config.yaml
n_layer: 13
d_model: 192
n_head: 2
n_kv_head: 2
head_dim: 64
d_mlp: 768
vocab_size: 16384
activation: "quick_gelu"
norm: "rmsnorm"
norm_place: "pre"
norm_eps: 1e-05
positions: "rope"
rope_base: 10000.0
rope_fraction: 1.0
qk_norm: true
attn_scale: 0.178
bias: "none"
tie_embeddings: true
parallel_block: false
extras: ["capped logits"]
init: "normal"
init_std_qkv: 0.0604
init_std_o: 0.0
init_std_up: 0.0604
init_std_down: 0.0
optimizer: "adamw"
lr: 0.00216
beta1: 0.9
beta2: 0.98
weight_decay: 0.043
lr_head: 0.00842
grad_clip: 1.0
warmup_steps: 494
schedule: "wsd"
decay_fraction: 0.926
decay_shape: "pow"
final_lr_fraction: 0.05
batch_tokens: 32768
seq_len: 256
doc_mask: false
train_tokens: 300500000
steps: 9171
dataset: "wikipedia_en"
Each number is 128 + 24 x the weight over the matrix's rms, rounded and kept within 0 to 255. Layers, rows and columns count from 0. Numbers have three digits each.

# layer 6 attention query, 128x192, rms 0.113, rows 0-99, columns 0-63
142143109094082141139069150091109131124130113117139090124115153106089098145138106132136129116130156116116058137134157127146126169139144118136163192067091143138099110106124153154143137080138166
122121144111132131095163122151133151125105151124149128122121123144176121118130153113129130137128089169154158106127122140132146128145143138149101128122141134131152119154127088104127148146169079
123130132153154144171161152139120141132132142151089132139146102111154126154114137186077094116137091116103149144101098109132110125120088102118140132138120150161135140124106136109139077141107144
107144123093070136115135065128102092127116115116146159125108122144109130145117102073145112132123115146107164101156131132065110125142172137193109147144129136117152141179150085185152130155156091
150126102147104125159117151099142117131139129109137127144174114151109112140114138130153155129132128116136102129116142081167117137115133131122175183132144143156121119135113149175125133112121159
066121152074101104111094093162110107138115121117141126142120109153133126145112101093110135148137154137123130144171135129103130110157167149179117126155118110093164126155170128167146122100167108
084094125124102122126117149150121065102135119117126146110102106119140155112169111148138120159141101122093156104121113125112149151151109139089105106175139131129140158160134112103077103190136152
038147098121184144109110110118127075143132154123132125118148141087121131151156153144132140143129116114128149112148123140136071159086141086130123097130117162132140110127122135131119153128124127
110133102127134159158102124100129082175116105122132117104193102116119124111134106156154106101161159154142089176108174096115142144101085129113149130107159115117128151098132135125102124114111092
110154097132175141138135133087107114152109125140136139152150147102169111125158153129128151127137141122167152141091163120130124154157146119097140134093170108109134125087157182104190124106072127
148134152124129145104125078099074173146136145115150135120096113176158166108161140130112115129115117111080209121126110147091117110095165132141148132134092147130131120128156087170157133119110176
156077153110123137102150088118132175128123152095093142144121133133092116148120105103112131142157077103078172123174125119118146150147183129138118105146135150129142119108116093119195135105137140
113122152109147125092111109155144111127130125122108139146111142135107132156132140121141110146115075110114147130167137149117086091143136171086095108118133138108132141112136144131174128166158118
112151117104131120162156114099124129135129138121108128124146165127142102134124129089128155103143124154111140126176136138112139148144131113136132164137120087132140174142113095144166139066097137
119135164108137080122148119140094128102097131114111112171106110105149095113146106121097154163132115134117133108159121171096133108135154110136096088152135142100163120160142145098146072138140114
150150153127139102119144121157104158148126169092140131114090137121147175107134132131126138140128160088127124153118134149152095144119143141122084076124144145129139120082122164097147121146095124
103149163135123145123107116128109104138133151120119163119125144120150092130115163100122132132176146121167127146110151120097070107139120156107166152124123125121152105107092163135120120137121110
128115141119084137117139094156137127106112098134111154119126151103089140146113118176127115136128138107124128139130130169114106110145131141128149104132121136149127125173138117134114114146152110
116104161139137163131110104132085076142150093156163158102114133147129153104090102118098107153160158127138145132093159128098120120148162136142083142141136138106156127138157115167125151171134114
151130115152143119115165125170117155083124129124147059118096130109128068125122131077155139117115124078109112084159113129164147125121139114122140134148085100138115103154089055123151135115150131
159131136154109131127143131108104152088129107148116142140109145143127147109104104134143144138132082114144119133143141116133140139126121092165126125122152175161146174128121103099170166109134135
130133123139136135154159118078166127170138117146115130147141117104132103119169119134127100096179088150099141130156162158091131136154141142125091104148161089126154129119124131128159120174122144
123148113136136104132136127068134103133132121119131157103138122151114133141160145145133125173134154141153146132129101143121127148143144113137147108125107089127170154102138119119133149107160145
114128107143156122140097148135140170099117093097138090135127134152107158129128079115123108144122099151116092134110096097097126106141130140079106118126115122094121140149158090147109132111156119
090115156130109161127163112118124133161104179114140129110115127137158125141153111135125172078112115106159132128157098131144113119092121128141153145139136114118105120115117141113088124084101134
103113131119150114122162130117186150097137111103113114154124117128149151114132124137108178116122099151091140128132124122165107151130110076153124092142130115131160135148137125125167120122139106
113161136147119087150126165089148080136105114149084112075144130132097105150104159131121097130149168150116115118083129096109112089150086121119095126153158127120141151135131137103119127110120122
107099122131108153133150118112160131117108124129072133112134116128107112127119152116125120122152110147105130154121117129106088133124113113140137107134148121166124131128103136118136088137127096
124132139132146120097127101150133122108157125101119120149114097147117141094155101125161142134139154097141109159161110104095154162125140120128105115117122134131154131115145119096149141133110131
099130151119107125127154096133098114121125112134133126098099108107114123142105148127149132100101105117104100134141123121105074121122115113128140146122100124162177150135114148153124140141117112
151117142141127101132138168128120111143142144141126110116110112113150124161113151122109117120088117134128125125107132122180138136121105097131125107092132148129166142145114146133098099112135129
078097150132144074119149135141119136130119144122144137124113116125138120175124121150115130130087108106161105141133123116149161129127114124085143120140152128146141163145132111098143148136114116
086110085080090155114098122123141114107135128094162131075159144098090133104126135076219144128163135178152144103145118115136139142134133162122131118099194160109145131122135128152119205161185104
160141151162130123134181154141142149153115146173112173132141094132152122156118100143061135107118111126086146167096111164105156094133096129113143121160133096135114108119099133068121055145079121
101127080112122160169050141098122122130154095120169094110157129115095107135171113145152143123121131118153115098113160098154093160104167129109178165111119152133122138130129161194121181099164145
176128124155130111133152126164113158096118137149090161141134091118142178172107084171088084134094126121095192131137094146139146118145101118116103110163117136134137118136117087082165094137093134
106141118087113126118098136104108153100112126100137067158152172124116075063158162119155130133136107125156129124128125110143100147153158148131147146099094141096159122149120140166163162064132093
166118181140153101116144127184117172092138139134100165123094160110131136145089198130097157177098145135106143120124102138158172141153114136147086103127085133117114093129106112102163116115133143
099130106126110133152137136121145186132166125143098118104186104151098150136162110119163110109150105131141130155095104099122108115110124104151164154112175139153130158087128141144122141135134135
108111149125122108080105104118122095158131146098138112102148102141085127120113126101148144153076195146159113133125135115139134134087122136150140180122121103129109106134160111135113129105108135
143127157104130105087116105121108146146089118115136066195115104177159084101089144109131138131112106136095096145129135129093137118135163140130114134124135109098151098184123155131135119146138106
130160135062163093105114153083114063121098147118107123130112130124125133091085087085132096133108146131117125144159158136077166146149170127174112139125133137116155118112146127117149129143130103
137092140149119144154124101147161191151144134172132128153175135107093177173141122148118108136135122122109163144105122114154130112108150137113175137130121149160105157081148128107108157161129157
084092105161134171141096117142136132129130112134153160124124112119130167158166145123129173135097119114135117106088118120188143139100114142081123136130153125148138165139126089148139170129137121
092161106134109098107121136145116112137136124117133116087073107132130093094134134146106113127133188105164103095097105160116091158137138137122139128140092099125125065171113145146118110108143141
141133106132086089141127118140078142163146115132156114129097091120139136110126164112120121114164090130091164094125110116143141130127140157091148104145116139148113150150136100117151132169102131
151183161103168068079138105140080061137098149126113100133117133154120100131097126100129100159130156151129118133122145169093149119133147121163114112141107153102139078156142127108123106096130121
157131123154132179152136120097213197111102104141112128137185143130154072134161115128109106128145151187131136144120141089131153121129108120104153147120081118154124100086113159112133140153116139
159119123125130100117112102119154154144111125129138119122150150132141135110160147110131161128122146129175142133140115147140127129095093097111141120120120144138126142132153078132147126114126166
116118119138155150152140125127106103140128137145107131150098123106123143152113106156128124131158156139125181105148139140095155143139157133158098124172128101151166137136135107161135156160111108
112162097134125128102070106126099100140136099146133122124103125145137149107123132097157117155171158131106160107134131126105109133127142131152166146116119171105168125142115145210158136120145110
106147147160105137138136115103156137132117148106121121111149130162155079138091113126164131134118118141157131118144145143121121107099137154154164132138109114140159101147093158146141168121110142
110117139146110129103150113122115106142116108118138167104111128136155126144126090143178119093112170105129094108165129129127185139120120147149154121140157133113113114154100150113086156131145128
118097092154116128110155148122159101186141133127144151113158138131081149126140085125154139108118149149123125142134126117086114115165163156141138163098136141092135107160143129141126134105114158
132145115126140149106088113116115135117163125147120134178099098127088144118150145115123133124177101115117176130080126160099120112128175132112102120115146137124162147114136149138150129169166135
084130145095145140139106156109158144120123143127099141131132115113126137121104140121134109144142091138145139113154089107149126147110120112112130100112105155127152090129131129170172136129144103
148110172141116110113128115100103129152135126121154162111112140121140128097091134128094100143125155114143146113119143143159153119127121129117137118142118139139098114137099129143131136121120144
136170122141138137171128151118127141123115150141133097101151122085112071146157138106151098144139126162163123132137118101119144149124129106107124103137126122092120119120103091104107123099141136
123154117128105135131112112114118158121146131173112135152131100140110150129094140130143119122180131134094152122115115120110123117141157129157102140141117146104158169133115125187152104156142123
109135117101096132127129115140114131094115133118136096118120129142130108119117142133142129163077133141118107123145142140130090107104131128181136169136107156111141145148134130140102121143161133
137175143152157170117107127111125117137122149122079118125126130103126084090162120143125155110162129111177109149125105144131131158090113102117125122123095117157117097120161113113113143093122148
169135148123170136134127088118117142164123089142156152135117130113126169163120115109112144128090109116135168167124148114109110135115113126110123100106155114117132096157144145113112120174109107
166111153137148125100135110121133137143143134122136113123133141137117105141117121146128112113085116111180074131171110121122157149124128143086121121139115103143091110146140120085105141129175116
112155141162100134095147127085131136161142160127131120134117097132135137183105122114124082118182144128103117134134110161138086112125167130136128090130146117131134130142108146115110139145099119
171110130124136114128143156183126119142128129125156144106122088093115103112130128088131130133133096167113176107119111144138139114126132140109129136126141153135118141137146135135128132151118118
137133121107137079106084143131146128101130155128146130131145167142136138141126143136106122124151146151120112131123132099089097132119160099129113123109137140110163148131143147161145127114103126
137145132119137117133137108081118093153152128134093128127125129109171121118149119167119102105176121112118093165095133094127142133116103093107127093138113101134112155101130118097120111125117159
140126159113119138135154133130097169116145142147113151101111112124121135156116112138146119130124088136105140092151101116143177139155089120132125132129078125174088143097163058113141150087149154
128133102152120138128118152108157094155140118165139101116120163116147123153137126151142080119122150158109087148118115075143123147086142105122149135109124123119123103127100119113130130129113136
159139155143144119135163139159151190086124148123115119122118105118128130162104134097092163131112084118110171077132084156165088137140116137101128105128130165122139095140124128152163098132138151
128158085102151093119111128102123084189136128121125108139132137127109096138152135126158112114175112155134092142094093120115113157117103103106129139134141140137144144132134129108111080116109130
138104155152118101140136104131164116142121132141142129175145156105123137164136112121128112114153158120117115126132151136108166138152127128130114106127136142117166152146116096125130124151101120
153134106109156108106133139100113166122111135104137103144179122129130108087100137129093177141080089111104133087135114160154146137171158116113139126109144105120094113139140168155149133092155122
127124159155139132166174088110156171128122149131083112126096129178108134151132153153091185125110129138177176076135120162137128148120096080105090102107150119116130141123144134138167123125093126
080131112088155110119106116119109088144143134139139100104123118115135106112111092105142110126148180129150125129120116121091102143154118103146150131146131124142103127107131074119141125098139158
153122136164093150116118135127124134153136113161190174104118136115107135193152136128162085078117153140130112097124105109152145116094097130124098156137139106133096127147084084119094135149099136
128155129095106159128156101144110083164140159110163140113073127129174116123117096095120085044137112137122134131138109157119147111167156142117117092162061105135115131166163090088155108092159193
133132125134137116110123102082101103132154118140131165129070145127082124124159035135196133117183160163190135130146159080101120141140132116113119097105114087121130166114154123156136149153101137
119169173092126082125090110165127176095153150124144129117139125141168146128077165097077151142110119086089115132143172121102147094103121124129137129102195131125121151133140091117185110109126126
128093172170093171129105134102161094109162110196149141107125134113111136135146082109139118140171159157120161155147137124103142147116117136094127122141123167143156161130115150182118125160134104
099115066147138140156144179124145115122077127101104103135143134118135122143136142149167171121135135150156089093121148104194124144147162131115162129088116136121160147132113137110146148129143128
155113140147122132180124147140116107153099135100160109101143179117154154105182116137131143099116114158118114106093151114157167136099112141158118138108131075155142149154087090133112137158113123
129125149127125088111074117141138165100126135166116121122120129134123100132118108130127155113136100114088114114094105118138125135118138108155115155105088166123132143142135070105131150140155139
163111160086065143140142133157145071147110155146162169121080066123135135162136086167158085078150151149110116172129142114103151122142146153155075109176110103149123167158121125085094117128129145
124146040144170105142124135111164106129112110129125127152127085117089139018096168151173141087127159089139109089095135167121084126139168081117130131166147071124121102125127144131124119120190129
129141117137098113123132155128114153101131140145100097140162153096141139143131149152112152147120104139090139117089094160146121129126107136123108177112135147109126109170101160156159131112124134
137164128124111119166107140161115126136154124158154134112150099117132140144144135146110098110101103094151105086134144149151150067162077138086116126108158129100081140078152153137103112149089126
158102139145100127191127147117147138088135145134142111133113143113148125127128085125114138087142098145110138115111140130146147119124119109098100112116187140117102166143123052133140161109135128
199115136135153116142161177122195117119127146123086103141138131138161117101115107169117121097152139172152104097118113108174121112124123127088112114097129134132126118132162136081164151146132147
107118134093162094124150139134113135136126116137091141135170146108108094123141132112093149148121091117139136135114095104142109109085110078130151183113105106118105147093153097155119122106078128
149139115154093126146185095095140112171108097120151112111117113165133122108110116097124091094084151123104093113159173139113134112126163145146126106152166099089109115166104149154112136171125111
159122096154134103091186143130149148137131126142122071098104120156149124133139113109106138143126154126177043084127119155122139092139156168120114156129145113105098154139115096082082168174163093
165143127147147135144100174124149101118118118113104145101097124120147112143146143119175126104138163200165114076110083108137151124158130086080100122140120141116161144141105140086099125113100155
097126127145094130107122120126097153145121103082124114140161165126131127115135173069151099190139096116154149117144142136142101066084109136080132147142129097137141145116127111139132093143149129
158123121170106097177138126143174112083111106102159109128158107155110127112105112136104140109092169171096105106147146123150186145138120122112143087152158134124161102172070142168161134135157128
151142116133152107162075174153166107121118121138092147075148126101132148103114120148096134136141133136147150167115126115131146152098123156097129151103112097133153136138123162135114108153114095
106123155182162074117177151162141163111129147159105141117121088121164153131143134138103140124135109106120125151153141149110136128136104133111115138172118099148123140127109103052090152182130120
114091167138099143135124108162123088120112135136145131121112128099136142111118133070129120126083129109113146119107134159118170126135168129113103173112084122137182113152126106130104156191159097
133113111073102128150085128091132063162117114117137105148124151128109135111142153122125112145127138150125125128109136113126118115116142106166128144112149138126130139115148136185140108087110153
142106140144156098138167128114121156086132136162119152130120117120112139144135100117111116141111139110138135166173157119119132134135111134128134114141181118127100163096094107122131147109106148